{"n_layer": 11, "norm_eps": 1e-05, "attn_scale": 0.177, "lr_head": 0.00694, "decay_shape": "linear", "batch_tokens": 32768, "train_tokens": 148500000}
Each number is 50 + 15 x the weight over its row's rms, rounded and kept within 0 to 99. Layers, rows and columns count from 0. The size before them is the row's rms in percent of the matrix's.

# layer 8 MLP up, 512x128, rms 0.224, rows 116-143, columns 0-127
110:65 56 75 45 26 47 44 39 34 53 61 66 39 47 62 33 33 49 23 48 26 63 65 49 54 72 59 67 85 65 49 64 42 30 61 79 54 43 52 74 43 19 50 69 40 55 35 78 40 75 74 63 63 69 41 37 40 36 61 36 28 60 65 63 34 58 89 51 50 66 48 69 60 48 64 44 63 42 49 53 31 35 57 43 68 32 29 44 41 51 49 58 67 35 26 41 08 60 38 55 55 43 46 65 34 49 42 39 43 58 33 77 33 55 44 75 54 57 63 33 45 63 53 52 35 63 76 33
106:49 60 65 40 75 40 42 57 22 37 56 68 55 38 58 40 61 60 42 48 64 43 45 61 55 30 54 41 54 40 46 52 51 41 30 59 47 81 52 57 46 50 76 49 44 60 67 56 83 59 50 54 69 34 38 53 48 45 74 59 13 43 27 51 32 18 29 37 38 68 47 20 49 48 60 44 30 69 31 72 56 55 67 65 50 48 65 46 61 45 74 55 95 79 51 36 71 42 56 18 41 56 35 45 25 64 49 50 97 55 38 52 61 56 55 45 44 52 20 55 42 63 60 51 31 50 73 46
097:57 20 66 31 61 23 27 20 40 40 54 29 52 49 58 35 54 50 32 43 35 40 60 63 51 48 61 37 66 37 28 88 48 40 26 22 66 70 61 56 52 51 31 51 26 68 34 63 29 65 53 63 73 49 39 17 30 63 45 64 51 60 58 63 52 59 51 48 41 43 33 42 54 41 55 40 53 54 66 94 63 61 46 52 82 60 51 32 44 40 44 30 44 58 33 50 50 64 47 23 19 44 63 39 67 59 25 71 62 49 54 45 59 42 61 38 46 54 60 81 47 73 74 39 61 51 44 70
087:46 27 57 60 43 60 33 36 56 52 52 56 64 40 46 40 61 46 47 57 79 43 38 61 35 46 61 61 60 66 59 56 81 65 27 42 99 62 52 60 61 27 47 37 56 52 62 78 44 65 24 52 47 60 42 42 64 67 53 69 61 63 48 54 31 34 38 70 51 67 36 46 59 41 69 33 66 52 68 44 78 33 56 26 48 22 42 63 47 33 64 51 55 43 44 81 41 49 58 22 52 69 63 36 62 75 67 60 59 36 70 41 44 32 48 41 81 23 47 70 48 50 48 27 57 36 81 23
102:56 41 33 58 67 61 26 72 39 41 67 28 56 61 78 58 44 36 45 52 50 44 50 49 57 42 37 37 45 49 10 58 45 26 32 35 40 59 75 54 56 45 55 23 68 29 75 31 49 65 31 08 62 57 49 54 50 75 47 53 44 50 64 30 59 54 53 36 85 46 34 28 33 88 30 75 49 68 52 55 52 75 64 42 72 50 43 50 42 60 52 47 60 41 47 35 46 53 54 43 20 76 42 55 40 28 41 81 39 49 30 58 58 37 49 50 71 56 58 76 31 38 72 52 47 57 59 46
092:15 25 63 59 63 53 26 63 57 47 62 24 44 51 48 52 47 68 27 37 44 58 65 19 25 54 36 39 57 34 58 55 57 54 86 54 35 68 32 33 32 51 84 61 46 57 62 42 73 56 42 67 33 45 54 60 51 61 45 48 38 52 55 29 52 36 36 56 42 60 38 54 70 84 56 52 46 26 41 48 49 56 68 49 84 36 64 36 52 31 38 62 39 71 63 46 47 71 24 51 52 38 57 37 68 62 30 38 38 78 49 41 72 54 90 27 41 58 35 56 57 46 64 21 60 36 58 65
099:51 36 78 50 47 43 39 54 46 61 58 41 84 56 55 87 77 64 70 58 56 34 64 56 36 56 28 50 61 59 43 22 87 45 26 49 29 75 51 43 56 41 82 41 52 57 53 39 60 58 37 34 36 55 41 55 47 40 61 59 54 54 52 21 32 61 36 50 72 29 65 68 64 63 41 34 56 61 25 53 76 52 44 47 41 50 61 46 30 29 09 38 77 44 31 47 36 29 44 51 51 53 58 29 64 79 57 38 43 64 65 76 61 50 58 68 70 56 66 68 35 46 43 44 71 43 48 37
092:51 56 57 44 50 73 42 39 59 45 45 38 36 57 16 55 59 50 66 45 32 64 43 56 59 39 49 27 56 51 43 36 70 25 50 58 72 60 49 55 34 68 60 49 62 27 60 26 34 51 37 35 54 43 12 32 21 48 61 33 66 40 72 52 40 75 63 42 47 54 62 59 62 37 50 69 57 41 53 47 23 62 60 64 46 16 45 68 64 53 48 27 43 46 41 43 50 47 58 64 50 46 35 65 50 28 94 60 23 41 31 40 61 30 74 60 39 79 22 60 13 60 46 58 35 56 74 33
103:44 54 83 51 34 42 62 32 50 50 33 60 86 53 38 52 39 42 44 28 30 60 60 55 41 49 51 46 55 52 43 38 77 63 34 47 66 75 66 55 82 38 37 46 42 32 35 37 58 62 49 65 57 30 40 32 43 49 49 62 50 23 39 55 43 29 30 48 40 29 25 32 28 21 61 55 39 51 55 76 52 63 56 48 30 56 39 15 24 44 51 70 45 77 86 64 38 42 37 62 59 56 64 42 72 43 54 47 96 69 28 48 40 40 57 42 38 63 56 63 35 43 55 59 77 39 42 51
094:65 51 47 48 55 74 71 59 48 46 56 63 63 49 26 80 69 44 43 51 09 34 38 50 24 63 48 14 46 43 49 58 80 59 44 49 62 41 40 50 67 30 73 83 65 51 64 46 64 51 28 08 53 53 66 31 40 51 50 35 45 56 39 49 87 47 52 49 38 65 43 52 53 44 74 55 61 66 42 39 37 45 29 41 42 39 42 51 60 23 52 88 25 55 55 37 54 14 53 52 48 47 39 61 45 64 35 71 59 69 39 63 63 33 33 65 59 57 58 22 65 59 41 57 62 44 32 48
101:39 62 43 55 67 35 34 29 19 34 39 71 35 80 34 40 42 54 50 38 64 56 56 36 62 87 62 39 26 46 65 29 51 64 80 42 32 57 55 70 47 58 26 57 55 35 16 52 39 51 81 52 28 50 23 40 44 38 55 70 70 52 51 40 39 51 36 62 31 66 59 62 69 70 31 37 64 71 63 49 24 35 39 41 52 62 45 64 59 35 47 59 32 49 48 29 47 49 69 50 32 80 49 54 52 59 67 36 47 89 33 28 27 67 53 50 41 41 66 42 56 72 52 62 60 44 57 60
096:19 47 75 60 65 68 87 37 41 39 57 45 84 49 71 51 57 60 35 47 59 40 64 36 44 45 69 49 52 54 65 57 14 45 35 48 66 40 56 48 34 30 73 57 38 43 38 57 46 58 56 49 52 32 25 31 49 73 43 64 26 60 53 53 43 50 51 49 53 50 45 24 59 40 62 85 64 84 34 27 24 54 80 62 48 42 61 69 48 61 49 49 52 73 62 54 38 49 49 53 38 62 71 33 64 72 36 47 36 64 53 66 50 53 50 45 75 42 56 86 42 48 62 32 39 32 08 58
098:63 51 24 41 33 57 52 39 56 65 54 62 64 67 45 48 63 33 44 83 61 51 90 36 48 54 52 39 65 50 30 48 51 16 48 45 60 49 65 47 56 75 15 60 34 66 47 40 41 75 40 65 08 64 70 29 26 49 71 44 68 43 24 74 32 38 57 28 62 45 30 55 52 37 50 29 47 57 30 45 41 61 48 30 46 46 52 30 62 36 67 40 38 47 40 39 64 34 72 46 65 51 40 40 52 72 62 68 65 62 82 64 43 76 53 27 28 53 54 65 59 50 44 31 49 61 35 41
096:40 19 58 48 28 18 64 53 55 46 38 76 45 50 05 38 39 65 82 50 34 37 43 49 31 34 53 50 13 64 58 40 51 57 57 61 51 41 39 47 42 66 53 54 72 34 41 44 33 82 43 32 27 71 57 32 61 63 38 35 56 70 22 56 40 44 30 29 60 66 34 74 62 41 37 43 35 47 62 56 53 42 62 50 39 35 76 43 50 39 75 45 32 35 60 55 47 77 54 50 26 79 48 49 64 60 61 63 62 81 55 48 42 68 56 37 59 32 53 57 41 72 39 70 59 62 57 40
095:48 40 82 54 59 79 55 54 40 39 84 78 61 89 57 50 52 55 47 46 76 59 41 61 52 59 29 49 49 43 61 42 34 79 50 42 56 79 47 49 48 42 71 57 46 54 37 17 48 52 43 41 46 37 84 33 08 68 51 46 37 25 31 81 63 54 61 38 42 48 33 59 64 54 35 54 32 47 58 59 56 50 31 37 62 39 42 40 41 59 42 47 45 20 32 54 41 19 27 30 44 50 65 55 55 29 60 34 51 62 48 83 77 47 64 47 44 84 50 46 45 46 54 42 52 50 55 41
103:50 52 49 37 56 67 55 47 52 65 39 56 53 41 44 64 64 38 56 45 69 90 62 43 41 56 35 20 52 62 44 34 60 37 30 48 42 29 34 59 13 36 20 41 29 48 41 36 37 40 82 48 73 36 27 37 57 41 59 54 56 65 50 88 76 54 71 45 71 48 56 41 33 79 42 49 30 32 44 41 50 37 76 48 68 73 42 79 50 39 52 36 54 56 67 57 48 46 76 43 31 59 31 45 62 48 25 48 35 43 39 35 74 30 54 69 68 42 46 47 37 45 70 43 61 40 17 54
097:38 64 55 62 50 45 46 55 47 55 50 55 36 65 62 60 51 64 59 60 62 68 37 33 85 43 52 41 24 58 30 84 53 31 68 52 22 50 43 55 67 73 52 35 41 48 79 44 50 43 69 51 31 75 60 11 39 35 60 52 68 64 58 61 34 52 53 52 44 52 30 31 55 49 53 38 52 26 71 29 66 56 70 71 44 58 47 68 47 59 54 50 23 46 29 61 69 45 62 43 37 50 53 46 93 57 41 54 79 72 46 72 66 25 58 40 41 29 88 50 35 26 36 62 54 64 40 55
104:35 53 31 28 99 71 81 41 38 62 69 52 69 29 48 62 33 42 27 40 21 35 35 52 74 47 81 59 51 55 50 47 75 43 35 79 52 74 54 46 52 62 53 46 66 37 40 37 22 50 42 54 62 31 59 40 61 56 65 45 39 40 53 39 43 77 44 31 45 57 61 39 60 44 65 63 71 56 47 42 54 62 56 47 51 42 62 69 33 66 40 27 30 84 55 62 58 37 31 40 39 49 31 45 63 56 47 85 55 53 49 38 69 34 49 65 52 70 57 71 43 61 62 87 57 37 58 52
099:62 52 43 35 31 39 57 48 46 55 40 32 53 43 66 52 55 58 47 52 64 37 48 46 59 56 24 38 20 61 58 38 55 52 60 69 50 58 45 59 46 46 50 94 25 57 93 50 72 62 82 38 57 60 35 57 67 78 46 39 22 64 37 40 30 89 29 63 50 52 39 62 43 59 59 49 36 34 39 55 63 31 67 47 51 37 32 46 39 38 12 63 31 28 63 54 65 54 51 26 52 33 55 37 28 53 37 45 44 49 33 31 52 24 38 44 57 31 50 43 65 72 42 23 37 22 70 52
093:42 62 67 60 55 37 24 46 78 66 38 47 57 54 46 47 37 40 61 51 55 61 45 42 47 53 63 11 76 55 43 05 67 24 43 46 66 45 18 55 42 48 61 49 52 67 57 42 31 72 51 53 60 61 33 49 40 39 47 47 62 57 80 51 39 65 43 24 41 78 91 42 50 66 61 61 49 61 33 45 41 37 57 61 32 47 29 56 70 63 29 32 61 44 49 50 23 66 57 51 59 53 63 42 40 62 21 57 62 62 29 50 84 44 69 59 35 55 30 63 43 71 46 76 45 66 36 24
096:42 45 47 45 39 49 25 51 71 32 24 63 42 62 46 50 52 69 26 76 61 54 42 52 44 74 34 49 32 69 30 49 57 42 80 57 44 79 34 43 43 44 81 64 32 52 47 57 66 37 19 51 48 44 59 85 46 38 85 58 52 43 43 59 46 29 41 43 65 63 39 46 66 55 47 32 61 48 59 52 39 38 57 37 69 55 64 26 48 59 28 79 59 43 42 53 38 32 70 72 43 52 43 66 44 30 53 48 70 31 31 36 40 70 49 27 03 42 43 36 27 76 50 44 54 65 66 52
106:62 83 57 57 42 49 62 41 41 49 44 32 44 78 47 49 43 57 23 60 65 17 32 53 37 52 43 61 52 45 75 47 31 52 69 61 66 47 70 48 61 37 59 61 55 57 47 63 51 56 52 31 40 51 50 80 30 65 64 37 73 37 35 39 79 43 56 59 36 46 71 47 05 34 36 23 38 37 43 28 65 60 76 71 57 28 37 56 63 44 46 39 41 61 49 65 40 40 59 40 60 53 74 22 60 50 43 58 66 78 38 57 40 51 26 82 54 56 32 26 29 43 66 64 66 43 25 40
097:55 45 59 35 73 60 49 49 50 66 38 54 53 52 31 28 66 60 61 46 33 53 56 61 66 39 50 40 61 58 72 44 71 46 60 70 62 76 54 78 40 28 21 43 45 32 40 74 85 48 35 21 45 43 38 61 64 41 64 46 56 25 50 54 49 67 54 40 53 52 40 46 58 52 81 49 46 47 61 15 11 53 65 57 41 55 76 39 53 68 37 45 49 46 61 62 44 55 50 51 29 54 45 43 94 55 44 71 42 61 36 64 56 20 43 34 77 50 17 53 68 74 25 52 70 56 68 61
110:33 74 35 06 53 44 42 67 30 62 71 52 59 55 47 59 55 32 50 63 62 46 48 18 41 48 68 52 58 68 34 44 55 72 56 58 76 79 15 36 50 42 66 61 29 60 52 32 63 57 52 51 51 58 58 64 39 49 63 62 63 50 39 55 49 55 34 44 56 55 35 67 62 58 31 67 60 24 32 44 21 61 33 63 48 61 73 55 59 41 41 56 59 38 54 45 38 59 34 47 52 55 41 22 75 77 59 55 42 41 62 41 51 58 62 75 00 61 25 67 58 76 29 44 60 71 60 62
098:72 39 64 44 66 58 43 64 41 62 55 79 77 56 64 41 41 67 32 39 52 55 48 49 56 36 44 59 51 58 51 36 79 54 59 43 56 35 59 60 61 58 61 58 66 44 56 46 44 38 41 64 34 31 43 45 77 21 39 67 63 51 57 48 92 59 10 64 43 29 50 54 51 21 32 41 73 58 35 48 53 57 61 53 70 57 37 53 47 34 34 83 39 44 31 79 17 75 34 68 63 51 33 38 49 47 33 70 47 46 45 52 37 30 64 61 86 69 66 71 41 68 46 52 53 37 31 34
097:48 67 43 48 51 53 42 39 59 50 67 46 27 00 33 48 81 56 43 56 38 53 53 41 56 57 60 41 32 66 44 39 51 53 57 66 53 50 68 43 42 52 67 62 34 67 68 41 57 58 67 19 58 70 47 52 26 59 52 48 68 48 37 76 45 46 19 54 36 61 55 32 60 42 49 42 45 39 66 42 31 47 73 46 69 85 45 50 18 72 59 50 48 59 47 56 39 62 34 65 53 26 73 84 55 38 87 52 74 72 42 63 42 66 42 34 33 29 44 58 76 53 48 41 56 84 28 54
098:64 48 51 38 79 36 63 51 55 54 40 51 45 77 55 18 31 61 42 83 43 40 46 44 47 33 49 43 75 52 37 58 35 21 63 53 35 78 51 68 61 58 55 64 23 26 24 49 51 53 41 67 75 54 40 23 53 45 69 80 30 57 64 04 67 41 43 71 49 59 53 43 32 31 37 43 59 59 44 53 45 39 34 57 66 43 55 46 34 21 51 41 52 33 18 71 34 37 35 34 42 63 58 78 45 46 44 47 66 56 24 32 69 34 34 51 65 42 68 61 45 44 57 47 63 60 55 65
107:39 23 52 66 49 57 48 76 51 32 28 48 38 55 58 12 55 34 54 42 39 58 42 66 52 38 64 56 53 51 64 69 49 61 27 54 34 34 59 47 39 53 64 20 42 75 19 29 56 71 55 45 27 50 66 57 62 82 64 24 41 57 66 68 83 48 51 76 59 37 53 52 33 49 33 37 27 69 36 41 56 35 52 27 37 52 56 53 32 46 43 46 51 43 23 44 41 73 49 59 66 55 57 74 54 54 43 58 58 78 78 53 46 57 51 64 27 45 67 48 35 46 85 82 72 52 35 47
# layer 8 MLP down (transposed), 512x128, rms 0.247, rows 116-142, columns 0-127
099:58 52 37 34 47 57 70 64 40 69 50 55 50 40 54 56 47 53 35 39 43 66 59 59 51 63 23 37 65 56 29 45 24 31 22 55 57 75 80 32 45 16 33 62 67 67 51 52 52 44 54 65 57 65 82 69 36 51 53 29 59 64 48 81 41 51 53 53 68 52 57 38 37 48 51 36 19 62 51 37 62 56 60 55 30 51 38 26 35 40 39 67 53 49 68 46 27 65 40 54 74 48 66 85 34 37 25 36 66 46 36 57 54 54 75 45 54 37 23 83 68 75 34 70 42 68 51 73
117:31 59 38 36 59 38 50 53 59 42 47 69 26 46 61 27 34 72 43 39 67 70 40 58 32 56 50 80 32 50 55 28 41 39 42 57 36 64 81 56 30 50 36 50 57 44 52 59 57 30 46 56 49 55 58 47 79 62 67 44 64 63 43 81 49 61 52 67 80 53 67 52 77 44 32 65 31 61 54 35 16 68 61 64 82 48 34 23 12 48 28 46 48 65 32 54 44 41 60 68 56 37 43 37 66 60 60 53 39 59 40 72 90 47 42 33 44 32 38 59 58 45 17 46 66 38 41 47
106:55 49 57 39 55 54 65 57 53 60 58 52 33 63 37 69 33 24 62 53 69 35 55 37 47 36 59 71 53 62 63 36 26 78 66 35 59 34 46 83 68 50 68 37 49 49 55 56 78 67 51 42 35 81 17 61 55 68 59 22 61 68 61 54 40 33 32 61 43 48 62 32 60 31 64 50 29 26 77 32 58 57 70 35 58 59 11 60 50 30 34 32 41 46 51 58 42 35 80 65 55 55 31 30 42 53 33 52 25 51 41 66 48 48 44 53 31 73 49 43 33 56 90 56 35 46 45 43
090:55 35 92 47 35 31 46 34 26 46 58 59 47 67 41 26 54 67 53 44 37 61 49 52 26 61 52 42 48 27 57 51 52 56 55 29 60 25 47 46 46 69 33 37 44 54 75 79 49 78 52 71 45 33 30 25 58 51 45 86 30 31 58 39 48 61 49 58 78 49 27 27 56 51 60 48 57 49 62 32 80 29 31 61 46 41 30 24 39 81 45 46 52 36 39 58 48 63 57 60 40 65 55 60 74 35 64 48 30 74 43 48 76 42 43 21 68 52 40 70 39 37 52 36 38 41 69 40
104:39 51 46 52 71 50 34 30 56 59 29 38 42 44 41 51 54 48 83 73 44 30 60 47 41 43 43 35 33 69 63 31 82 48 18 62 67 34 62 30 37 62 31 56 73 57 41 63 45 25 19 53 44 58 42 66 34 42 50 61 69 41 66 29 24 48 37 58 46 46 50 69 68 47 44 76 31 35 54 55 36 40 45 54 40 27 74 46 67 62 48 54 54 74 55 41 39 50 26 60 57 57 70 22 71 79 74 37 52 54 58 20 52 40 82 56 51 44 37 65 35 58 65 32 42 39 60 82
096:44 63 33 17 62 45 56 50 45 29 39 42 67 45 43 51 57 55 55 49 22 57 61 34 63 37 34 71 64 55 12 62 47 47 61 38 39 51 55 42 75 74 14 86 57 51 53 26 43 70 45 51 34 62 67 67 48 50 57 57 17 51 54 50 56 52 43 60 59 35 60 87 51 59 56 53 38 22 55 47 94 32 50 35 39 45 63 26 40 72 53 65 42 41 45 54 43 49 55 36 60 09 40 46 42 74 60 62 53 49 58 24 41 50 57 56 28 29 50 65 41 43 48 36 85 46 53 60
087:80 48 62 16 36 61 68 63 58 73 47 61 37 47 51 81 53 66 56 51 21 50 61 53 37 47 63 47 36 64 31 82 36 62 49 46 57 42 76 46 73 51 60 49 25 51 30 46 69 61 36 41 88 16 55 44 42 55 24 48 37 76 32 57 45 63 58 41 49 57 63 51 73 57 43 64 75 67 42 75 35 47 52 54 12 64 58 56 45 47 48 40 40 67 58 20 50 60 50 17 35 41 73 57 74 42 70 43 40 65 27 45 36 52 67 56 43 50 54 65 47 33 48 54 62 73 50 46
095:61 33 42 33 78 40 22 24 67 35 61 64 12 44 53 59 64 39 57 51 55 47 63 15 67 67 34 43 64 61 56 51 80 34 40 44 53 31 56 32 67 39 67 37 41 61 50 51 54 62 40 57 29 59 37 33 58 41 48 47 61 99 52 29 49 63 69 54 43 36 04 43 39 38 59 35 52 60 25 73 51 32 77 33 41 53 54 57 43 65 52 30 53 17 40 39 54 50 67 63 46 56 46 47 79 54 53 52 49 54 26 41 43 32 45 43 51 52 57 34 51 52 69 36 65 61 37 68
109:47 34 48 61 67 62 47 21 34 19 68 69 43 59 52 75 45 53 38 48 45 51 71 78 56 69 13 55 54 50 62 68 25 47 39 62 53 31 57 24 27 54 49 50 54 51 28 59 80 48 28 63 32 36 42 77 45 46 56 64 60 38 56 43 39 14 35 63 65 64 56 65 25 71 57 37 74 28 53 48 38 45 49 55 13 39 63 26 60 55 32 86 41 47 56 29 47 62 30 57 61 45 59 24 23 39 54 29 55 54 51 43 54 48 56 54 53 56 57 29 58 50 59 63 47 55 23 49
093:58 60 54 99 87 62 32 68 33 43 48 91 55 76 47 51 42 62 41 60 60 50 67 59 43 61 53 43 71 32 55 70 48 23 38 68 76 39 60 35 35 27 38 57 54 62 49 46 51 62 34 50 65 39 64 66 67 37 55 35 31 50 68 35 62 57 52 56 41 35 45 59 39 20 39 53 42 31 37 35 52 48 61 56 56 24 38 58 31 25 38 43 64 44 60 29 33 16 71 34 39 64 38 53 42 40 76 71 34 52 62 55 41 24 64 29 37 63 56 57 56 47 64 48 55 52 45 55
107:26 27 59 19 32 67 68 45 32 49 41 61 29 48 81 50 57 47 20 54 48 40 41 67 26 61 44 36 57 46 34 43 55 34 39 33 60 49 74 42 43 49 60 61 69 63 26 56 64 62 23 49 56 09 62 61 51 53 48 56 38 47 49 52 60 51 20 62 69 64 52 26 70 58 72 44 27 55 47 30 49 52 73 50 29 69 60 44 77 42 58 50 73 46 49 60 47 59 36 72 30 63 60 71 44 54 45 57 25 56 64 39 47 23 61 45 79 40 44 34 50 45 56 66 92 54 66 40
086:75 33 37 32 60 28 55 57 49 38 45 48 51 65 46 42 39 56 84 37 33 50 56 27 65 40 58 55 60 33 58 66 76 72 56 79 46 84 48 63 46 64 25 74 57 51 61 31 53 49 76 87 44 65 50 56 45 40 32 60 64 51 44 62 77 68 65 31 64 22 44 62 63 40 25 21 39 31 67 62 64 41 31 42 43 61 47 36 49 56 58 42 57 32 62 44 54 46 47 62 38 29 26 61 56 56 63 49 81 49 36 25 36 54 59 71 37 72 46 23 76 55 66 50 66 46 53 44
101:46 43 32 44 50 42 56 53 54 34 54 47 43 65 82 44 41 21 33 47 38 49 63 39 72 60 54 24 67 33 43 42 76 36 50 37 64 52 16 73 40 46 58 75 30 73 80 54 53 64 22 53 70 72 45 40 58 27 62 45 37 64 56 28 72 57 30 51 21 69 66 29 78 65 48 45 39 48 54 60 62 57 73 61 48 76 65 44 62 39 27 45 49 25 70 49 60 72 69 36 52 73 48 53 44 77 40 26 67 44 46 70 49 48 39 63 56 40 59 56 33 22 58 55 35 38 59 50
094:36 60 27 60 31 43 59 43 48 36 40 20 47 61 52 25 68 67 42 64 52 21 46 49 46 37 50 33 43 30 56 47 76 58 68 53 31 33 64 64 56 35 44 41 64 62 36 67 41 59 51 25 29 50 15 67 73 60 52 75 26 60 59 66 46 67 54 70 36 26 49 64 45 43 63 33 62 52 37 46 34 62 63 57 53 27 41 70 48 61 56 53 40 46 38 58 55 71 59 61 58 39 48 59 36 74 41 44 18 61 32 35 35 22 38 14 79 52 54 39 84 35 39 67 55 29 46 28
088:51 43 70 67 26 27 62 73 26 59 55 32 47 33 44 62 38 47 40 68 46 34 52 30 63 54 72 51 64 32 52 52 20 49 72 70 49 55 21 40 32 62 39 81 34 57 43 34 60 45 50 77 58 53 21 71 69 43 20 28 38 69 49 28 52 68 66 42 29 40 59 50 38 44 45 68 34 35 42 52 34 59 65 41 38 61 45 52 61 40 50 44 50 30 49 56 61 55 46 44 38 60 47 39 20 49 63 71 65 52 33 58 02 53 55 50 44 42 54 41 61 21 52 18 63 40 57 80
104:39 46 46 61 27 52 22 32 57 60 18 50 34 65 43 40 49 56 58 69 61 37 53 49 64 47 54 46 64 42 55 46 41 65 57 61 46 52 45 51 44 32 62 37 41 73 48 75 34 48 43 44 58 69 58 54 50 70 59 51 37 63 62 51 43 52 34 26 55 11 50 54 52 54 67 70 47 58 69 00 76 62 45 34 36 55 30 68 44 36 31 56 29 49 38 37 62 41 30 71 55 44 66 46 17 68 51 30 25 22 64 64 44 28 60 20 53 29 59 64 49 41 21 68 34 71 32 46
107:55 62 33 60 38 56 45 34 71 44 55 48 32 45 41 65 57 48 59 36 40 46 79 49 64 52 38 43 40 63 44 48 30 66 42 40 74 65 58 52 59 38 83 54 34 84 28 23 68 52 51 57 75 83 50 55 44 41 54 65 22 59 82 72 57 47 60 30 46 52 80 28 30 55 52 17 40 56 37 54 24 22 33 37 46 84 57 25 24 37 45 67 68 31 56 37 51 58 78 31 33 33 57 62 61 67 48 30 53 48 47 41 65 42 48 59 52 50 42 67 40 46 38 52 63 64 59 51
108:40 54 51 54 35 55 37 25 68 61 50 43 60 33 51 74 62 28 35 45 36 51 30 35 41 38 47 29 49 71 45 54 35 69 54 56 80 67 69 51 56 24 54 57 29 44 61 54 49 53 63 43 63 75 61 48 25 47 62 70 48 53 27 33 63 22 45 41 77 61 53 47 51 41 61 67 57 45 75 43 20 65 34 90 66 57 59 57 51 42 79 44 37 53 35 54 58 71 23 65 39 50 67 55 58 52 19 34 69 51 52 64 37 21 70 14 65 25 45 44 55 28 58 77 50 46 53 54
103:52 05 82 62 53 73 15 49 50 29 52 67 31 44 42 70 54 60 62 59 16 36 49 25 32 72 45 37 49 71 54 47 54 48 27 65 41 59 51 32 70 51 40 51 28 40 52 43 57 34 37 49 65 54 78 57 58 52 49 40 29 53 58 73 67 59 68 50 52 58 52 61 75 55 11 58 60 75 36 47 53 66 74 45 63 68 54 35 54 61 73 44 66 47 31 55 72 46 69 48 44 66 20 59 69 57 58 68 60 32 46 54 72 30 58 24 40 51 47 56 47 55 53 51 48 40 72 27
092:64 50 46 77 44 47 69 38 40 66 67 30 39 64 68 54 60 40 58 50 38 72 63 41 28 49 53 58 52 35 58 44 55 57 64 78 45 53 51 49 40 69 68 36 59 31 51 36 66 11 48 39 40 50 59 49 53 65 49 23 31 22 22 53 62 59 78 40 43 24 58 64 30 26 55 77 39 21 50 54 63 46 25 55 60 44 48 61 60 36 40 43 18 63 49 27 72 46 54 40 47 49 38 62 36 47 95 59 83 44 57 34 60 68 57 39 63 60 38 70 78 56 48 76 37 52 43 52
104:37 61 54 45 41 38 62 47 55 46 35 55 66 39 71 51 62 39 44 70 49 47 21 34 58 40 08 44 44 46 49 37 33 28 22 47 16 30 35 63 22 38 69 70 46 46 65 67 44 43 61 45 47 70 70 41 47 75 75 61 55 61 28 36 60 39 81 40 29 48 24 32 45 67 37 55 51 21 57 59 45 29 44 53 51 69 49 46 59 63 48 65 35 69 72 49 61 54 38 26 39 22 68 58 39 27 49 38 27 42 22 61 51 50 64 59 53 49 61 65 60 36 59 50 18 56 28 36
102:42 35 75 36 24 42 70 68 78 67 55 24 42 55 54 55 39 72 72 59 45 71 42 78 64 48 47 34 64 65 59 39 37 77 41 69 46 47 40 46 43 77 33 33 37 43 48 40 67 24 58 43 22 47 53 45 29 53 63 68 52 28 26 66 36 56 46 48 49 49 47 43 53 48 57 35 57 42 48 21 62 41 29 42 43 60 37 64 55 44 54 39 47 41 73 64 42 47 30 71 29 56 46 70 59 42 54 35 70 57 80 43 39 88 51 81 63 61 26 40 54 59 85 72 37 48 24 41
095:51 41 82 42 60 35 54 43 62 45 62 61 62 37 00 49 44 43 59 33 61 66 65 50 38 36 41 65 21 80 41 26 24 32 30 51 62 38 61 61 60 15 59 31 39 37 16 74 48 49 74 66 57 43 48 36 52 82 51 46 65 60 22 56 40 65 72 54 42 60 46 47 45 55 72 46 35 37 47 63 36 24 58 65 45 15 35 33 45 55 37 42 71 53 61 43 49 21 56 24 54 46 59 55 62 52 45 26 52 44 58 48 25 51 57 46 49 39 37 46 51 46 42 50 60 35 62 55
114:62 68 30 42 52 22 49 47 48 65 25 53 40 42 53 41 36 60 51 24 70 31 32 64 41 40 62 35 30 61 50 56 47 22 44 46 56 37 06 41 53 47 35 30 55 48 47 74 51 36 95 04 56 54 62 54 49 50 54 25 79 21 62 54 39 44 70 32 47 41 36 53 50 48 46 49 49 68 46 64 74 83 46 68 43 67 48 68 52 47 49 79 27 54 44 44 49 51 28 58 47 46 51 75 41 48 61 38 41 64 71 49 50 52 59 57 39 53 52 57 47 68 56 46 91 41 24 41
091:35 38 63 56 72 39 59 30 65 43 46 53 66 46 32 48 55 43 42 33 53 88 56 51 66 48 38 52 60 59 36 76 65 56 55 74 53 50 39 63 41 37 62 56 27 53 57 45 69 41 61 31 79 61 72 31 72 55 48 43 74 56 27 70 13 60 60 58 25 63 38 40 31 36 45 70 62 42 33 77 65 31 60 50 38 52 30 61 56 61 31 49 35 61 61 36 53 53 45 47 80 58 64 67 21 73 45 33 36 65 44 45 50 32 17 63 26 40 50 62 11 53 50 70 35 61 48 55
093:67 51 65 35 59 68 39 67 33 48 42 67 48 44 10 26 68 59 47 52 57 34 44 60 56 52 94 51 55 60 55 27 50 63 90 33 22 35 63 44 37 50 60 63 55 41 41 44 58 34 60 54 35 61 56 40 58 63 43 53 44 56 58 49 52 54 71 43 80 65 43 27 43 43 34 40 37 50 59 53 75 43 33 68 60 48 71 60 78 34 24 52 58 38 37 54 42 57 58 48 50 60 33 49 37 54 21 72 42 56 71 55 40 75 25 69 31 65 74 24 47 39 50 36 27 09 52 58
100:33 73 59 61 41 47 62 53 30 63 26 51 34 39 58 50 46 40 35 01 31 19 45 58 62 54 50 44 57 36 50 58 91 36 53 44 74 54 27 59 44 43 58 53 66 62 70 54 48 17 41 50 42 17 35 69 77 50 27 51 45 46 43 73 30 72 62 55 64 63 55 57 48 54 73 50 43 38 38 40 52 66 64 38 54 62 52 66 45 96 27 52 59 76 50 31 52 39 55 59 33 36 29 52 54 42 61 50 70 54 38 65 71 65 63 43 25 39 38 69 71 57 60 63 45 49 48 52